Part of a small language model's weights: 3083 steps.
Each number is 500 + 25 x the weight over its row's rms, rounded and kept within 0 to 999. Layers, rows and columns count from 0. Numbers have three digits each. The size before them is the row's rms in percent of the matrix's.

# layer 5 attention query, 96x96, rms 0.0644, rows 68-95, columns 0-95
116:503529475550497492463544508509454513521451498482498492529519512486531515544496454495435517516464515489450489493516530465462523493520487480467489514523517509514458487520515519464524486498508465495489474499492502452532441482502513524509484490514510507517528509519483489540531497486485491451
119:490498535472527568486530551465482495474502525461521516507551524475514501483495505508505531501532524551486481518475484479499451506506496560468476464530482520509515535484498470505494510499489519479503505477525484517493495457486503523485563513501484502522541529495540482502510507520500469544
126:479512520498499501530510496437457497515485492471498546544517538475516508483523512496531486502510487505484492502474535511504468477482475506503552509530533510494495532465545471462485516515546502532454511482565475533489516510498545480502475505478474558492542520488482496469484487485482522503
125:507483484516456524519509518480485507482506510476495485530458532526491465487512511510486494501507517538559525518514506495464527525481425470519499509464471523491508501550554537498541476525481519478543466493498512504523502491465482505504472521518528531455483491459473486471512518482486455503
132:481461499475499512513475499526521469499521515500513508512454472481527478481460506543465523477471509511506461471497511509518524461487501484513504476461462507474511473469492508521468455485460535467496517448531489511529477488556482483467450512483531479468485539500457498512533512509482518471
124:506505471476527472543524497493511468498493484536481510510437492550504476483510513500469487483507539473492535468488502529519486482505507475530498504535476495485488520513505548515527519469488503507553483506486532497490503508483542485518517482483506459528454544506425482535541517504512464536
118:521512455519531508450490509472536502527490498517547519473503526489492507477517526483509557540522434513478501489477528508474460508499505494466485503481486532484475503485535487483481482466548560511494468502485516484523460449483533481537494492468495507479519471478474512470523520497500524493
122:491535518512490559480477456495532510451489500513509527533443481483494542519492471463493480479500492497519487490515500506467523481432572471518482487521454472513499494481488487459543541513506499506480471522495496494494474535486480499471518510523504540500516508489509499489490504502444505533
116:486501515489503511540492500491498544514508470504528495539516532524523461453527502483498515499539508484498536476479509457503516495558505503496461508479562505539503467476476551485487498535496508491504433510543478489483493547518463469509510528517516494481501471479485517515538522453506506523
120:492477449537513494529475440509511528499500505471493459492538527547509484481503532500491486437493512455467468471509484483511494509490505506482471488552499540512488519480528494490521480485488509509507497535510500529549494503463497498511489566534508524508520494478529459469502483482447520513
115:468479504498453484488498495457509493486505490518503482478491527522484517461575564495478522498524517534527515529497510482513483466528491463520470466486522489477452495467533469471493539518489480536490480542480469480509513459504483544468506489517515509528504511498525464520495515518527528464
118:524507496511499517509527543475567469490491552514531482491507501510501532484561515510501487538468502485482489487494522504504549481539519511435515495541479517495499508457540538515484546534496474520488513494489514490494521511518490488503469537524503479484496496471518504524457487460479444506
103:559499494475524539489451523533447525496484489480524479562496521530445520485501530460515525502495497465525513490457470489517458471522499478493487476467490491503524500468534537526494519523491493510541492459492537505525497467498488518446467478499468527499482505505524520494512516497492500486
122:528468483523459523517471533510501538497486467562485529472458505510460465500489482523501516500522503505423469498479502517545511507517523462469502519442502498513530514501502486505510479501507470474511514490514512472501517555513506480508501497501496532490506521453475480549488548507454508499
112:483504493506477502498449484499528507466517517477469479490493530466505502486459475474549481517515525500499541509468505480506536473504528490502527486500497506478520546497492473505466498516508503572537496500443483504525525526574482537528534485507523517486550451525498500509524502464489507500
124:496525549452487484505484507476493518471539517475455502516503511547454507516509502516483509513542505498489476508492529544499457522493533480546484545522512539502510508516528508523510425548481503457517498485487493504522510525537487497498482525492521502532454504534467503492484535518503462496
126:511527519489509540506462496482497469501498493518459457484525499486516493481459506441497514440493460493529484480467495507514524484463460483481498557474488507513493519481469489551511472463483489488463547545496533479498506465531496459487491531536509528513472473536483490487516491506500527507
119:476521502510475532516523501517509458492506467493484483502522491511512513493492524495544475537503503444487479508509461525480477498522474519509440513461512524467476472509493500514508503450510528487518475488489521475484557478563475475462537520495458529483488492500463475510540489479445513517
112:514503519518524498487488494524548541541556487497501546487488509531495500493510498517506495501537490540532510486507505567494496501511465510494485526512483523490487497503499514538482517530489488529483515487503508517497479500500428534493505530504506456482561551522496523466545492494479475430
115:527517506507452502500478459472479518526525492498531482530504480465483478515490502497500500486509498486516518525517491524526464510510520526461504462496484518497508494492513528521481498464456461528503500524492493444492507494537531505521503555483537452476472551517465453471520524499544434512
120:467529473467510477549503508497509497512529497492457475489460460495466486522489488466489512518514512503500518477520502517452453522502505482485519452456467501508476493525504539540437481464487511491529545486501544483469503510488508478509459515561479522515520519507447510481494491504477511510
115:472512548517475474449499487503475512472532505521468499523522489544474524492511495503494511521483479506503486444517447473512486477502438503485537465440484480508511537480517498477524494456494508491471523467466481474504484507476508522524481509525511460527467531483458495522478537496491500533
112:479514495461537521549491509476512531495532482534541517508522510454467489515493517502489482512504530472519489536496499461509510446534533497517501521476444472481509499512490459517525466501520487534458486470482502459512488527462514523508476493466511481455517506482533552498447502504484525493
114:505488497507538510483497550500514516481473514464519517498514466516502503514525475506524517526528490469523539544507483471503527531500505432495444478486549454502496525527533504476469515467511500547473509504515492525518508470526469484471492487512519485497545546512521495523467515521544532532
125:494482484497495477536493492508499497517488532500503488548491479502476527511517480500500548490479525525530532578468487511494515511489484495508479547494520544553548505457468485507458523503508508515493485496513539494525468505479532516488572536502502470548519511453502494496487526483513533482
109:521448486460499494494536492509529498510478478490512506501525539495515541546476506503532489484496557530520463468499475498517495515509509450519506533507528498463505439471503479502484513483499501483526471483473498482492475480530500520544542503538480506480559521532526522488436525523497490501
124:523487491477467480520453512517478471488503540516518512500513532504458499464506504539480513558520537506503469519515533490534514519473447516539470472508476465535486529518476511526494502484501488510483457538500494518478501495517519493460503534515526558510503490517527574491522519503474483490
116:534548513531489518503516533419496514505517536456530496502500522485491476491475556472516495504490521512466524501485426486512541527470490472514505509501481473495484472464451505480486461495512525526484512487450518543508520499497487471471495527525492507543503512496468481518497485517508492483